Each number is 500 + 40 x the weight over its row's rms, rounded and kept within 0 to 999. Layers, rows and columns count from 0. Numbers have three digits each. The size before them is the row's rms in percent of the matrix's.

# layer 8 attention output (transposed), 320x320, rms 0.108, rows 46-63,110-127,174-191,237-255,301-319, columns 192-255
114:417556445502508473451436566474526461430480483479489510490501432438491456475496511458481503462559539546463460563557462535469498527531511510576445530460492498502516462481455504517467479540402530
119:520445586527552559532432503490525511556510519524515489533486495426478530528552529572533481501563517427452508509492562481564595550462536521527512536500469424480512523531471422539555438533494586
110:543464476534440456503465518484402496474478563539531519561518494492532460563497456499506509463459492477461480463473517419508519489511467525463531464536466527512500497495553509474403494465478481
113:495574468439550503502487543572507459436471537493485571501553516509487547447454467538501530501495474521480471500491471491531562516525522486530500461525545550500487548450538546558541522538507441
115:504486506499540524477479522491527454555506497500464504453545481628570546497471579441490440503552489510430465456449496506533513451493485519533484472526544485541490562484469488532488463524527469
109:460509423507485488541507542392518531482557470515510530461505487495492514505500523523501524584537521552514448482527457554481492485510468515526489478539498505477517502551536452469404475488494470
107:503517495481552556482510514492463431573497485477504500485482551463524496577538528505534487505534524543505551504481480542529474466558445500461555492492497473602544491532461483489483500497528513
118:442594488496488479499533523517515473519497538484503547501547530421501531492517560528491518517472549538433516525517505487459496456558534436547466488507503441568512476426492478548505513464460450
118:515500428512544518466537508482400532517476457467530514455453494456436495464558472384477551523525475481479560485490476551477497506525493534492512462467548447464456491518465550536527467499423511
114:468502448521518523562532465502522440490527443506506444502382499542552448497495438474531531546487557532542504438460606487507535516442550466450392430516503543549508414487447498476487495472522539
104:531441536486426530457463526519556463530503511426458524512426443546513558574516546494498526528403441555487501518400537532503491419434505471509487495538465443532502448517525533456493439496481460
109:532575455440442470471467496516471524435489478465512477473440467510559525530465477511447496490542528516495406472484565522433491442560526453578502494487468499621567449487458539522432473493507489
112:517499528443409522530522540457520505500467472497502484451503515509491549514445478497538542554511477500491535499478534526506412522536534516489536481503513448463485520524535581471487483534489540
108:550552439505508470426484493483519517449452532488477510469529452483514506503477467449486449563539470555492517464536520487499468521486430506488508434551455493554514514465438538516506559556415476
105:434558506507480513445480486524486535511527435462500464584472530585501484480472469574513476469517502569470456455530483491445532525541466483482375474407526494517547495465437434477497494552544525
105:518502469484501515483517468549558581520473492470511541464485517547509473430484533532517516492548472454595498525559432555493549544576561510584527554483529505486418460516426576581524508496511523
112:453535565497522554523491506464582463476408422512465606576473470498555523508494542473548432553487460498537466449439454476497520569465526573428547422486507494515510555464536536489409504464509514
110:508376485452454604493541457531496468589495475549423494509528559561448504510508381450482493496494456556561479496536497513561495441473444534446457456472541440494426504572572479452470484435497487
097:509487511508502480502537448534467506542462494496443546467503573520527499538480483563504453516505480534461528449465514484551525549477565562492515507447503519476518549452532490504564599477601505
094:452542475508499446469524506522387560477493435489473476510515476555476472498430465488431509534450443522509563490522531514427465484537528446472461482523507492487521520423520481505484531539501447
094:520519493433517501512468491522585540513478421476501488461492551486486536473458519514498474527494480555489414604546484454529472550462538473542486510535521542434549550474496510455488514529557415
099:460563544561582533490474440436482472569549493505478469491505480446476491553523524505549477425515532491482490487499526530551435534544549477450529476415477506513482490493538460539478472447500546
107:526532459502428479424490478494526502474526492488489441462476564460462436543568423516497511452494510549528566533466505443487546527480527518512428514551469504569494398459542527467464458486461517
101:530548583566550540473440508570510500455493441492503500545513510477524556516493438579473447476494525502494514505510482461479450481408547533453586496415466562474433562510497558539585409481481558
098:483493485554485507541526440478507516411556548521535550506483437570480506436532446504549523500511462445483462522529522490518527462524498460557410464448511453459484506472505533488522439466456510
105:530443568479486491466463531494545530488477529446539508474528540552497467487489430501488481495557492439559490460517491551523504492494414482517462471441446560467533536484527499413442476505487534
104:538450524454483521474485505493538521515555568503529428549471532498494470480563476550455448446509543477524435474518541417492489519545501476502442498610368480509510556565512429500497449540514615
094:513489479487512533468496513475490563487531558444489501470583487478488541511518541513499489515531475487417504510512458488479446534535529541499520499470556477464469511512482522535510514568453542
095:441582473508518507513488486468432489512531504549517497502549551492543450438457489503539538520529551505511501509548421471530488578466459544468485524490539468477508536502470484534489487529535512
094:451533495523518530498499473469517490527557533539470484493470561488524506519582502478565437511516528517435534474457495461565500544464459603423490522445507457425456546571506446551530508528444508
103:478458462569531482433559526568468542554529518531550512540515453475445400480559487458498434496568451472561511520486477474521489519492508500528540500491535487522523551504441495497516536458523453
103:492473539491491529509536454502491474532562543485545502514517566535495490566541520536523456482499524479463494498558473541458491448542611461421474547521518516457512477516537477481519448490517534
099:543484524532548502527528496509535479511476519464487503491535445451466563441525569456480591501517517389522500524500543530546436469507485516503572527502474543542480516492466560609490492445411440
098:433391514519526465507396517451495463562495557508517396542491522480513504478507470516534521498485500553444460503481523411532478543513456497499542482538506459542511488520544439515490555505545482
101:493515461493470465469509460512478500491557547515494393501509511509500438476483458505493558447490525542445483524569479500589468484524467465558494531517455503462489544511483476472535591572451517
107:510578486529561492482435535530531564479559545514586468538487490515443408512501567503520496555507543470537470517449524508438465507479551498474497526411499489421496542540450512550554512578522516
091:517588424547518502495488466534462503478494527581585544456532506515501439530517478529524526524544498484524459589529487494489547574491491504428445479532566535506500523491414491557460424417442424
104:519529614472517597502495491523606453514520556522491510520439485477558477499498547550542536428475481573433464457494480478544471552492570465532509532479500503496568479478526538562519517494446502
105:514540487406489471516436516490416459519503547476517499466558445548457487515545463479460474486555532484460514522470504564484557419446465558523511496435523453520500458512443510559465483513412494
100:483446517515428501591496532465441458499497560546505518517449515492547512472513509428512512519472447451469482583577447477419558437414462544516504423526518522591543513502536539490517476451522498
092:484477475481504473568497491508494448548548560469447466535485464462479480487500488507526462520468496498529471541470523624419499534515500510443481502483542484528491433485507514453454495587530535
101:490594489519469520462516505559500496545524610467485544491569498518501361485600496466463523529545482490472472453471505565478562445495439486427509474490604529468486464479497490532448477544526454
109:552510498389533539497517483502484501452451538515458453451506514483550517491482504521468508489424512519462567515432411457438522552451551597480585551519543543547484562462436507543513516503490517
104:523540498446594492490506472561503474514576516544447502493546497527499512561479532475457472553506526535449510455485539554486523556495521567446515555516520479536432387515511494517547472572518421
097:478508505492502472543477507542473486531464452530464530514498515492482488539584588485520514480489480468432569509458475537501507515507482507520533532486544569532516428518512520527520487520481545
098:481545455450517527495566536459554543466503462497527520516511468442416521495542467504446560456504524546506482463519536547464530491425471483475435481560452476480557484505559532484476485455539440
101:449453554552509478490472508528531588468505482514489493551542480468473495496527486438473471409541487457466515502515523488531516430578495483509528471509515504517473454529526467528595488479472514
106:528489585480438470515502497511506475538553541430556490473501490550489472457447453530479520515582451449569504548457499510449412531559534511471477496515489496515444520523419499478494564537532450
095:566499490547528476531498514440503520456482517475479579455460554447571514520500586554517523513480553476467515512465461484543520482430482460459495531459473472546461531516400434441485453565491513
105:585495576484478523478516547439547513521413488447461464506443448516551587420441528567482490507478521487486527473507488544548436542520454470505528470471514486526445531481442501509555546499466511
105:496484434548460552494458501546485482538509468497512520453487579545555479554502536492487511436564593526559417483481505515499573455524580441500485458499540433558526488515532488419564549435549538
107:479569567495476486562537494501428495443510431452481538481451469450499558425441489491423461502502553518450517495571459526499444559436453471486563536491498511483489503491512516441457450537527569
104:459440523608497483476519476462544505485482460413510537531529459477399526493503464480527413541584502418502478511493494535444422550477475494465513488500479490425491438462500533511546472512445463
103:488429499481523427536542476496462457598441540553454476499467546445541535509420467540436478483395501590506521506528522533475495484549524510478513482527515502555452399459492502527443503427479440
092:550448542476534442520488477485487442540507480536528487475522456496554478555470484551511426499448516457435519506467500546532551532542486567508490454477511582480510555530494554407525512484541491
110:543444574401444473602514483447461485470472516469494468593503463494489559458502487539493536534433502471519536482496515542433531499499541508500471494499454441525506557520477534499502500518485509
099:454482458496443543525521474500571487533494576491517491503484529458483492430499512469499497516510481463529529502491549485548538554452514501540517491492577500481463466552529534614460509448472523
098:467490521499465452566546531477448476381507468474485505550460440464476430427460427475537501546532546512471559453497509514468484522443521490452446509471404420506534495468460459468551512468452616
104:528414448478446482485479539541461511418506470517426415526486462491516533465528489475464478588484481443437550500532497552484551452502422488568550531526431437443466523546518445482508430542447525
105:515534475461482507511506455519476540461471458504560469560471491602524514459464485511484563558498433556555473504507554505479488506514557401520529522481488486431480536616458463506538501481478501
101:427389479476568430523514477474532466526502495465527485504526510533463463509468546481483538506459558496545423549497519513484539496516536461489417498585424540563545423500557533415499570510503512
099:523477438470515517468443549595572543559514443487426549440469502390577559583459541459382490502500518515485456488453542508454442476440565502489497532564515453511551488512552574433538482506464488
103:529515537493391519560480522460430526454424501481428543517456483446520478493508518474493519562503519503506555540559428468487486507517561536467500556534432473512530524516515515583528501503509570
089:504520587522481543476451527465556474474536492547454487479500532545521491471446479433502528535529500559563450477484474538462479533487523503503521476452569475426522489427464487553492565455531426
095:476543512423527478471516493552531471523431476436520587495475430521440497550490470534505506521507464498460488580503511475483572528482434504504488516502495509526523590517487476492467503464432498
086:478442448543475512542526474539533507497503451458456549477507513612544507506463436443491532510504510520486493547566501454469547493436518507503551432517465552415420514483526502449420540436522498
102:537419415461561495420558545506488506509486467462540472539526555567487521508484534501477504469572471543531523450552491467500549529502526479459476492518495530515551475477592570470523456557555451
096:513402504487448528488493561462498480476469507465494493491479562570570586465486524558497500509376513519477480485536548594490531553476505473490474413516492492523484477516504490547529486497462508
093:483430519457509446491501545532552546485468458484576578464419463488559480428457447490444568481525532476586524516488532467456543554511465545515461482544508460510531494479427488533369558418439609
097:496556429474537523477500528499466500481531536515548509526452490544500518535448472490494478471468409531431475502438509430473489514508509464456465504440525474465441441544502571435498458558452547
093:567584516502503487438427477485544522513486415447491517463484514493469498469506573451435471520536528512564533495510595504530459550460454514557466557468461449398484480481458507478462444461448523
102:524554451517570506516509477511568474562445472549480517470463456446493492603541467555560496461491508490488530580514507452428565524485553491521510527590535517562446425512503490513461432502515519
092:446501517427455520539508464465528507521412484525501463459488436500558500479514490501520505472429459521498529527508448481518534529520476557484465474546505578504594528491496479508465480455448535
091:499546506366485480487550500480517507490484525460481543452522570503434538535527525496482553461582584502554494478457441492456497485487463501490537453502489524512519464477529520479483496481509419
088:505491482546486528467457507563522532485449521501544478498519503440367438460583527509547437461520494507482455528481530474456498515603487480495498497553442451440439486489479465531508513537494517
084:474493503505544480644472470446540442554468537436436507466526530509496539536571549471538527480528562512461525475470484497582570561516529588450509482528441487465549417480486545465510552463514416
084:511568481538579526530513454548449444470489559511507558517520488491479449455569528561479525522519549466513562471534521599463465493470427538527467493502578538598457425553492581546477532515465563
090:540488478423504455467477546465533576546533479467540473564476504497499587446529546500478503509455503539520495507460543458416444529466439523500520503516511534380482491517429537458505570542536504
082:504424497540468516500498500494426443514491454569506556479605547515534483451459508476472512498453480459490460486534498559464474532473497484503502449478532567462474550476425499476498566528569447
093:499509453433520505454478521481504490523513488552551531479480570473460504504504480456528486455513454546464541513509505578547534443553506501515445515523603490459551464465524486521467498456460466
087:459504505539528485535485583462503538508478492541539468515526460478544484546506480412460517521431505542433528489475459421504462524435550481484495430584589518469476462406480538499549563522504525
078:469530411542507525498540436507508513458505470505488518517511546481515440488463508487545527510476528498490457551444478503502516461453517538468572635520576478446494476553479448492484555554565428
087:499474498478516463509490503518432491503455480540535535466553544476506501506459499516502558513562512431473518500442485487516503492498554490541593502512507518510561493511523491480467451472456462
085:503504512537504470539552477470572528481558500495483487517498523535550530494514511465471525526502525538481536481513527517494427507521420503470506507586529519485447490483545521474509541502584507
098:482467487527527500520570525492467531468522434450557501502506459471481511530483501496482517535500503434569496580492496514430567537518502519504406485448530527498549575548435480514565509518478506
083:468464518504448480547426549504558472543496475438494530489554470482453491495437494526498519539451526534557455557521437574566461537513474498503463514523523475570484535507465479478501494521500504
084:506466601479439485475536473447545502493493498502475500489498529499541529485472558529467531474509459492596505478460568508511509566530467418474498555548486476561516488486555460448450514503505500
086:498559466478533484429498471490522507485499422499388514492512539534522541474539555426479513536524517544496435479495471496467486457493462512498484530508491595458486435532492447401504549497453440
082:449573532506470452509493454512541507458483470546519486451447497503541509522468508482491550515540599487529481569479477468476511522504537518566448419507535487444459441503533468509518493413555482
097:587553458489477548514589550520521509499530482472521515445488536539543543490512533552488493561550466471516516521545439546478527512453509503467546459502487460489435519510555517543538511509434504
087:507497510491484511467451484514453560505469497463538536486514546492495576561562586501525464573488542568438481441445547443466487552529471562491504465438488518516438508546524489518467483485541423
088:536493472509466501520482488510402512491497456501437515530492476534525556457529558464599531482390488524457508555518445455536460476532435482532565501477497503515421498486513497522538567463499453
# layer 8 attention value, 64x320, rms 0.0763, rows 46-63, columns 192-255
099:543576473531487481489406461510578545477549506535483475539496470485503521474514545518474516580497573522521456519461475484465529499501464503479648509532502544487476463509552501509423474578551515
100:491506523576454467623527526426460486536561483563489479505510484530502495499552458512485503428493553476533480546419436468491579585481487508448549529492465473499557509526529460495513511529536531
097:407545499513510525520445465519469475479507526563514495523486485491507475487508527509502472535491513487530526394518514545420538536471452462570466519444604525507418528450529485488518450485503544
101:550456463456493527502540600514538490559527487486526521520515514572509514500484384485464503504482504514382416539526582451451436545506486480492502519552483452480507489506426507505508464466468472
094:540448466455485505548578543489485508535501478486489516529463490476500591546535506493494527545497527473484460472525451467528472518498437534494507498423494495507477500465508476494452530562542561
101:477548524385480492501488463504516450474444490461497520509491510522520472498494490489506542492512539534553511507486477490544499453515523460519465500490632502478445505425502497521547476537499451
104:599505480367481497577491545510452517511427515557520511547497517568520507514529477526512431493518438497567481422581494526433577452498572532532507500476434480488450522512520548503498560416483436
100:513506485505491510513540447524520473453527484457499535568534530467493474478534484512498436490507499509510484514503493535451504570502555517493498503508525522526470493572477590494514542602500439
096:481563498470499481446457499489438471469441489451488526407558519544481503526433575541533567463509461453476490609494594406415555538494444450513460526502539484494533487546517620510609558450498457
102:525598518544502539564495525462495591435547510523496493480480510448478457446518477504524504522489496457492513488527520558511481546508504583500557521512541494508495509531485530491499491500502461
099:449515491545483485552494593485441539389494502530471531549509498449482481504505546474532555541502592494532463541382563528462581429495471499524395491530541495488525516538483542502510439513472530
095:399493568557499518512397519489452507546465527520501501577506455483506476495509490480498538589490473494516474635428473501520443504487401477462541501445566542512431511476572466476531580495481495
098:497502456536497504568512494525543439582450513500498554556501480539526542454495566462500532470495500535509491464519603491503529537509503512540505475571452436498537510493534426529486498463489511
102:479477463523477496530414470502406520449516489519482508459518542493507560459492541513511517503489542512599480429490477505518405461502535587494557502539436516481587499581561425515486485523498451
101:463478524539483529484502504514469549582424484529483498476520506515491500556499501481460521506507445493480521478484492548526497521512452563494507489556550576494478509474417476489527579489519504
100:562503558516519482499497570493513461475532529499483497554543501450505503468522543474516509539476486474428521431513520448495515426495456491467500479533471513503458547455524424479570571463476479
100:511525547593480511411578509500523517498467480536489537446516500427500523427543500491519429651493520536563498400487523484452527607494491508517492517538492473485455502447413501491520496527531481
099:502511461535511532495555602550447489474535491458561533469492486432522548461430554488513487551473504533515520515533436521556495564508484540502521475514505486505507504474451504472491463511506483
# layer 8 MLP up, 1920x320, rms 0.136, rows 0-51, columns 192-255
101:482497525506456522467487450521404504428503592490503505463497495586529530556434558562525494524460535485535519519510477539500498463497436458478429507474474492512477591575421443489383499441460516
105:546378583493431507523541528531472432394508550581479549464528504459540534468426489553504483472483535522430467482444529469481448442461444474448533475453470517447452468480510537455512524526536495
096:505524467506402535562495497500431520548464480489512498507518460439494505479532498487531462551535512496450465490541478529460484550499508557473479469489405557503586521545436488609438532443477433
098:455474444574519454497478517512480491409543517453427520534539428543518489463482506489472522509488569476582482442515490525572507525511497482432503519501487557458475459453469561481441512482530433
108:543499538513494404522523496436505519423531570494450566546529553490491565421507515447482467475502468524423493442514509498529480494444501538553509554532487454510483488573411489487490508483454534
102:449523502540453542520562533585556454542484521488446559500481423420446412555487448521449482539469464448483499499454491470498442510476493507532490504447450587558594531465467485439537506535486511
099:515451448530543522481582492459431531512548581496496513491483487439479520542433535486572498492520426545531545475478508472454499562491435487487566546503547505528523513501531529510452517553545522
100:550514505435453544417502455581530505464480477464467501474464466492531561511376439538464588437507476497528533499511513511587557489440536517512550462508481492546558516509545501523507531460459496
104:505532509513471410501530469574433519524462504486453511450493490514483568553510554536549511523496513457504457446406523517468506496498481484450496499475501501491549468443505444471471456516483550
090:515492470487401537592535432529475505431501511573495519513450514519531454468456523466472467503464581465504522531557521474483529533516436469558543500445514532476488507537486489519480482523495515
105:505569502540460420447474496456498499484498513529493551502486491488505471492522396457573511558529483443511534525490413523480570504475499465496505527597577490457472497481515492435527473458481452
104:554410552488473511431421468500502524518393522464479506547477476491523578520514453484433487488532501478462531542560509492437454472412477547499561549515475534517574535513510501513493448456432556
101:514499476517528427511408570492508505524535487558563418588472492524485462555502426466541473562515487487447419521456511572539571447428564452425514490568516455500542490457514508477539565480464502
103:581574504501526521540537507484434494530445529477535594459527417514400596520474492523470422428527520534477469429495474476484463502514544580422492509549532501431528549480508473497578505482494424
106:506447519584421480484428430498583455502504492467414538485469435434509513500476526514511477535561515469481578470520420466486548525514544559530544482555459487543538501461430528441510521452437495
103:540498480472435496554491551488458493515548542505522486492530540500524484481396432446506570540501490600552557523488565481486501493520454514459552432506545503526556424554498481487483540460534450
102:527502462512568560535615466532545558497443496509433482521397481544567436532564553450452450477484487458502530541542573479425510532406520473512493479431497431527483490513489547522494500499437542
095:498439539490531446487474537441522512525459484443567500554525593497519535481528507467537484523567430462470500507556581545522505476511463514510549477518484551450527559493473461511503498515458499
094:459501477511446447541525460490502503562472434537536530482491521509572503511463575529499535463489489497495604521537518437530537402560536535502502533518597454497556525460577459537493506527478515
098:535459466523534525525496536441468425486500460472551480499501521505496486510461535437492460521544514542458505438433536482527464549458475549505469482462504510567473472478395496522466515524477524
096:482476457591511538573473522509511510489566468533508490513496454551482524480460487503518569477542555524484461481458513566555520507496495541506465539433527511488495491527463461483507505370437569
099:419442552486494529488553485511494438518512510529421458443530558459515476517544502577495461522485478551475470501550509418553544500485446552510536532571541524405494512533572485454433465480472499
094:460492558491517459514510465463542483488464468474471462506506469513519544512496477508457464538444450506443511467474494507487489487493536557503504431574483493503473513484527405508566490482537518
096:468510439498595556550506520494478509523441553472455508541466410569458498484505515533510474495507561576470504460500536462427474518523498495505500472577519515501493524517559531488517454572523476
096:540472506469428566570497461461532495597552504462501399505516476531559478512460516506458495486476599570439491519539532456502473491385528488477543518514453553502416468484508490560468506473513526
102:517488451463496482520497508501501510487480506537535478501510519536459420517438469493498534499461484462498459460553544505486491503453586544515518469479525485516490528525451521479449523513507502
095:543414432536429509533609585491526482461453479493492534531391519493536483495475513538552524492446459493457536484510490481510413484515527458404481511545503484507466513559479565476555530482484511
103:509487470546472481466499510455570537502476521456498487532487427553547465509428515432561501465446522574527499520484438480461506452500505523453505464454477584504528492593463489491533468502465463
089:513469466509508494489505482507517475553492529494467492472439445490487459509482505494554508501552516453572532504504576458526507512480505510474471570541481512500537450500512473521452579511473543
091:442564457503446503564425482523493497415504499507542525507528469506562517512429493441454429497460499520506482549454530470586523498502439539527543454504567511507512463464408446493466478524480553
101:507466433523542499484577527510508481490476536607552506455493587510593415466508489571544522491493479509532446515539481555553502405509566503526487433469490487477497520573554466448527568474531500
096:507529526492449534497509455512473434442547523515505524548624509482492498572464434507503553469509410485474560507500529475456528452441433535542494452500483531541540488492458542501490458533471538
099:528488500558504532523476524524502460537510494455448519475535559516504530494446485487506533483501519577500466476524513484526512577540522518458487494511501519504447567545499529458553537540476424
107:570498569499457477440510457509508602482522514491493545535541443483565539418551554471491456453538564481578507493536490484501470518503564494417571501437441450484523520472489502511500501546466507
079:446508457455492542477528444505432464429436542523472535447522475474488512548524514496454510479492485465480469527473524457508561579545544547477530556544515502499559492571459460571451540546474573
081:466501500518535553435483428527541562551455493441508544429488552521485533526510549500440533456491530489484494486484486552466531440481491511485459545465515549479507427518465543546584425495565454
103:576530417575528532526491538567530556410588541492458550528496455512521472520420449517545479477527479542526521531474558545554534492580503463513479552454492512474481554510372557487499476493463492
100:517503566543502487479511491545539527468557503543512479443432512481535537498497507468445533467472430523498435503491505519519493543476525429496534470438510599427483586405490438515470497426440490
095:465490556408506484479517518512496509529485520498491472475516470567493558466468515513563555544498483528488502552552465499541411408468452508511503494460480505431517533566433480513462484498475554
106:526505458515521524469546497471578520509503525520497490478517507533529528487450562425507552499508524457563502500462527447471526472498514530476450559591482444454532541501542533522521539509452500
102:523440495543506497559470490458494579467526506499567555497550480565540465541522478491481448529414535462471585539501473472506465520491548495473487461567572523530541425440452439466530491481531446
096:473523516467457498542477506530556484590478433500512534486513552483449456462507404548529505476524508526552504591527521468414454583552451529487442540516517535543454482462548442499482516482500455
104:485478460557495509502550490458533498562468457514536523486484501498483448486472523527448535564530498520481492492472508516489535462528445554545532500491519557545416444551500523419476540480506531
107:497529483553511520500515503496476467483470478527404456524549475439563499533436577511432459462585524426473485486430425514488506483472540529527489449565546474543561474589486478461527495478461518
110:540459601502439516471518476559461430509565516442548526477505428534503476452501492461458451468477494496489555502486444470480549477457525484442476508459527507541574541470564525499531544533553490
103:502463537585388489398516534551546525552427512524543503466465543512519504484500494493511496559500508538454524480450439538410385554530469514563519512510550513504542470536535516583491515446477478
107:481567481481536474571537547496412505429529482455469568486532428525554517521600535461568439553569411467485537478494487511551528486565475490554531474528460447506536516513540514508445515543514525
098:454485493553415463548576522521510500494531540507457514518575518466492451538501453483453484567467493419509519508506467410526543610491496527474549507507504493514492519431482475450536511547502487
097:569497507511479530499530440505552480522531453453495488450602499524485490471491486495489551512546446546513492480533460481544493416584534600468466536527544460452504503488507435520498480508564549
074:470494555476433526490479476483536561432480544516484526504489477564477487424465503491455406434479475502509446520489547495486493550478498556487482476450459496454363487514513487521494446489500458
096:561440514535527465526551521502527535541474497476589436483478516508493532482465541475561476495458586489497490493586501462531462502495497518428576516471442489504484455548532428508459510449473504
090:443562442538547571501436568508488499491464440509552514490506477529524539424597543477494533445563467387518510490484530471485423521461501525525407441451491498485474492498410538469522452479488474
# layer 8 MLP down (transposed), 1920x320, rms 0.0971, rows 0-51, columns 192-255
109:436451496527417542510431503535482526504432544479512519492460510484499568547516482561529516508460575480519482543483459457518544473522495487482505482503485470514492534533535460547521597494501544
110:510451538574445521455476474587566520472539489442469438456468507511424475454475536519468468531517513485503450492503553472477509578509484426582470511483494581557485472480444480436554515519500513
102:370519446523460490478449513506468542538469494456452478538421489444410505486513491532513474513491459532477479506465483545513526521498483473491559456481473432459434439480575533463494450503465479
090:486468547479493500442387510624508474454503404476481438567494470481485566500495515491559492526515437470521528541492554542527542490497475488539512429573534456479457525456503494516511502490474479
108:519537516538497436473604518457531530524495569519526486461437490472525425454529466522611465414537495503499502528486557479484478456517533544525536475453512439487530510502492563551432442474430490
099:516439508458534522506487492485463527536470543563508448471487491467493554459511419517511475510537499526528488501481424481492510477524534467520523532510452455514545453477504433458572493537546454
091:541458504521536487528511499559461483486473553495446495506490474459478481501558553530488571484432490537474453437544459532524543419521571469545546469527522635554426497478537482523506482516530522
097:554486534398535512513495498549499562433440428497561523570500493484435516482509472476488497467459447395500463558484441505526542492492513474451499546457535401485518490535502510492493509486524439
104:479480532543449496489500443498529525503517515555536483504475445462559492433550479474473546496523531495512511452452520540507482556545466493508529531519435607541482458453600454545540496538424432
090:481431436447463514521569535516458490480493488505474522463486490526437473437458482486576526498523525561421457444426557513537479458510591500483539486579496545553577532591553493510523444477453449
103:494522552540510488449477582467443505516515453594454507509558478507408502406567513488485452506602531502468467506476543542511482518557487458499516584522511477587506503485489512452506488497514522
113:551509504520507418429474483470455389420469483479465441543372530464451489526507495491514516452460509493552555503573525526473475532488488550477511468482495464469519492482533560499493478497492533
110:553493499525485545556443538406552488471535578462526526469458520516482508504501474477471509519536510544585456540484474563497431523520517461513541430575453485524490428485486465535491422424473511
096:479416490481492431521467524544456506472436456530468458461490467469430514530497518513499460511486551487524539525555451512435503515567523507530453556557564528493496485499564471506517449499494493
109:482463526508430407510492543457506542548516536488533581564493476478489510478558557500541535508534522519561489493504471479507480557551472492438537459530491429485479518478523542585496486550496545
098:560459518539509500539506444507436548518509406512505544492486516537503484495535561442492503444509456517559499463532509632538566524445519517507500456482509537416555468497508451462459516521484526
103:531474556524500519480509517521522492535589413572417489547508511470480572614551468511482531518518470482444540510506564530473501504550522537515521528510556485499491471572493577522500505444527545
103:528509475504528565418589490541544515548470504560376518492502506457469437457506490430526461483487512443569520539462539477491542491520504511532558622496525436572458454572496501482483537556451490
099:492556568489485562514466492548557499516473523408472400482534509441481496538513490489500520505558481529533449533446539482496423537565538552537485489534554489531494418461414450550495529506527529
098:474525481485498479498421535487578488481536457463521435555479505470498510597473471473500504547460561500514506476456505534508443455472581456490488516541566424512435485497522444545491583499471451
100:424515455509525529514520488554481451544416570490572502518474551490508442445486544485500541519452494474521545447463489465452471464509506525506552472545490492494530490406524512490490527505510491
099:469456528537471419507574511507478443499468514475423555590481491434503519529448496505426537501566578492527472516533407456463506506573490442547470561545449492579547531474557541511490483526492494
101:399481468585521508514572539585468506478486575503549507460471509539467440480481461578457571560438494489501513504465546449406532479486489474451539447531558485465544474495556468487467497516534477
104:561522415456511559443517545504544555501568523486467467493449474547491485522445462507553419484471501459484441527575502545418516495439482547530433486527576487431524501482480501428466509534523465
097:549438535465514504433529509545460530529473527511547549448507458573454551493500537572456497487479500486567457450502483507475522541545537473556549505436573567510456502520471436487514477503521468
099:500530479432512485459551507537496519470468453527461467458470508543455463586477494539566486482482513418490523501502482435512515445461523506543586561432514567548433488473489461533497506551476525
105:482444497487421568521511541463532524531465511571492531499515467505473516448507621521506523572480463545541519513458516394501499559515538463526488514481570525577465509498479460570567517518542486
103:468429561517478532507551513549466554516477500559490486520543470514474524487472561484509485443465474502541451484425553476502524448487487473555503561517435559505559492495453525498506435543499482
088:424541489482504424487565432505449537489531473552478484489537484502493525566493473499534492532461505510461498525463495494517483423477584542517497494558487528534472525573490501470519534561498548
095:490544446535508478455520519486557493516520551485399532471493542451430474510425486515546490475574542509446483532504490509636568485473432521547503492528537451539551452564580556482538495514502498
095:476566456479528546499552510543529553520453497501546554530462530465484489519527576480537482536495425514498467480494489513524498517518565498512469528524544449479479517492523545508483459537537514
099:559454546463485514464440562474515475499496482534459561478521470576522491517474487373503472531407502474514534523421520523541484572464513468490453608498557457504524483467445460528486458496502500
091:551478550532483488468522446535448514489501488495517541574531530474439529558494528517515541526486452521477534393531514530443457495495576488501495505510456493502480440518459523547451544452492477
103:429523467536377560479452528532502527522531521495512525509486416444504469441467481486500480520510512526495466512548504530447496460510518413468547531506499482516437533473454535462489520445530548
083:496539488443551512559501528534499532518523517518492428538505563546479540466485499544524478502526512499543481523576456546520459478482503464489472519525524612473493475499515458500566506446487456
087:474478551473534415494571552524531458439492547473468527559452521524430527430473508536497553506462465566502543463551506559523511542516581463520519435528479427494563519450507467480451514484510538
089:516521504513418482496494542492490491521515512462543558538494548566549558524543524423570567552457456515512494429538498535534454538429438522492558505535519553500520480525461496548455493528456546
102:474483578520507516542505501513470461450539488465449498445500561406429516504401452526473481525487482392499528524476500544469514464538474509490464476497498449530519468571412538498456536503526520
099:480423467518445403493485468529457552547463523429564445500478534481537495501497522416550489514491508446489482502560462450538514540455446451529476445386517450525561523503464532549505466498499540
107:567515415546509493537519501453474518508545581558475485521506410450487575449461480509459544475468491508540531528556527510456517488491511476550467531522470484498499500539531472504484496389536484
101:518479575477533553422420443514512496525528510530534527451514396527464559427491555472481464489471533479506515472486454514540464516496489474492501493529509409550506475489498519511450470442480535
085:444482539515542557467502460479428482414526515536456445522516519510460578565534543428483460512458493497409479491539470504524528424504510473514505483528515522443528560521426469594480422475526541
093:580501520595464484536579533489552490523492543467467485567467494422504488453520528515540519484527543478521500498588426566573522459540542466511550504492514392528497468513581462515525484490441500
100:430467432505457540502463537546476512492507500449458481504542489494437471447491462494427489482543469448519491465518489508489468470462543499452489468516548432503471557500514470452469586482546480
112:602479491555548575460499499482483508455505507512436399545499509521474511445505472494484405494481469536524514525558510499452530411528440517490503471419509511526478469497528572525416545444559517
103:560469482516531421482526545534543508466447502471436473480506441470518479472454516529478507447456525557489520458506536550455500543540509462457524439552538456469494482534436505467429495563513525
117:488486489499486566456524509519479448540617482502497588425485478526513530472516519459499486536480412496539458523496497500528450469464467415437590497456470455543517520539500520476491493492530460
109:462491499531545483439500533497521521457461527568498442491537447527432502401490513465503444480494477513506494500561503466450500555476456528505478499470473413564551510490482514523524516489526507
099:467556571545527595467476427479569513519481461445426504513547520489536498503474547486517443542518511446470465579532551526496481477602503450574512552500460611526594532528514507492531510477570512
081:461485468467514496532527521432512468566456459455506560482529493490499467559450500509489483540437547511520487512549476483567520495506505519499486534508578614562559471438514513512531553471581481
092:494442460529507548472508487560546492512447508522490549496450507554495531541500526509471494549414539496499463483500462509503518530533554487542481553430492522535552465543514507455534474558592477
090:455437471558506523541436443522515594537482463512499474583468505487486482521489444460460495486553512466475456497430508517452533525459520465512497499466528515538510511581496538502540443470558446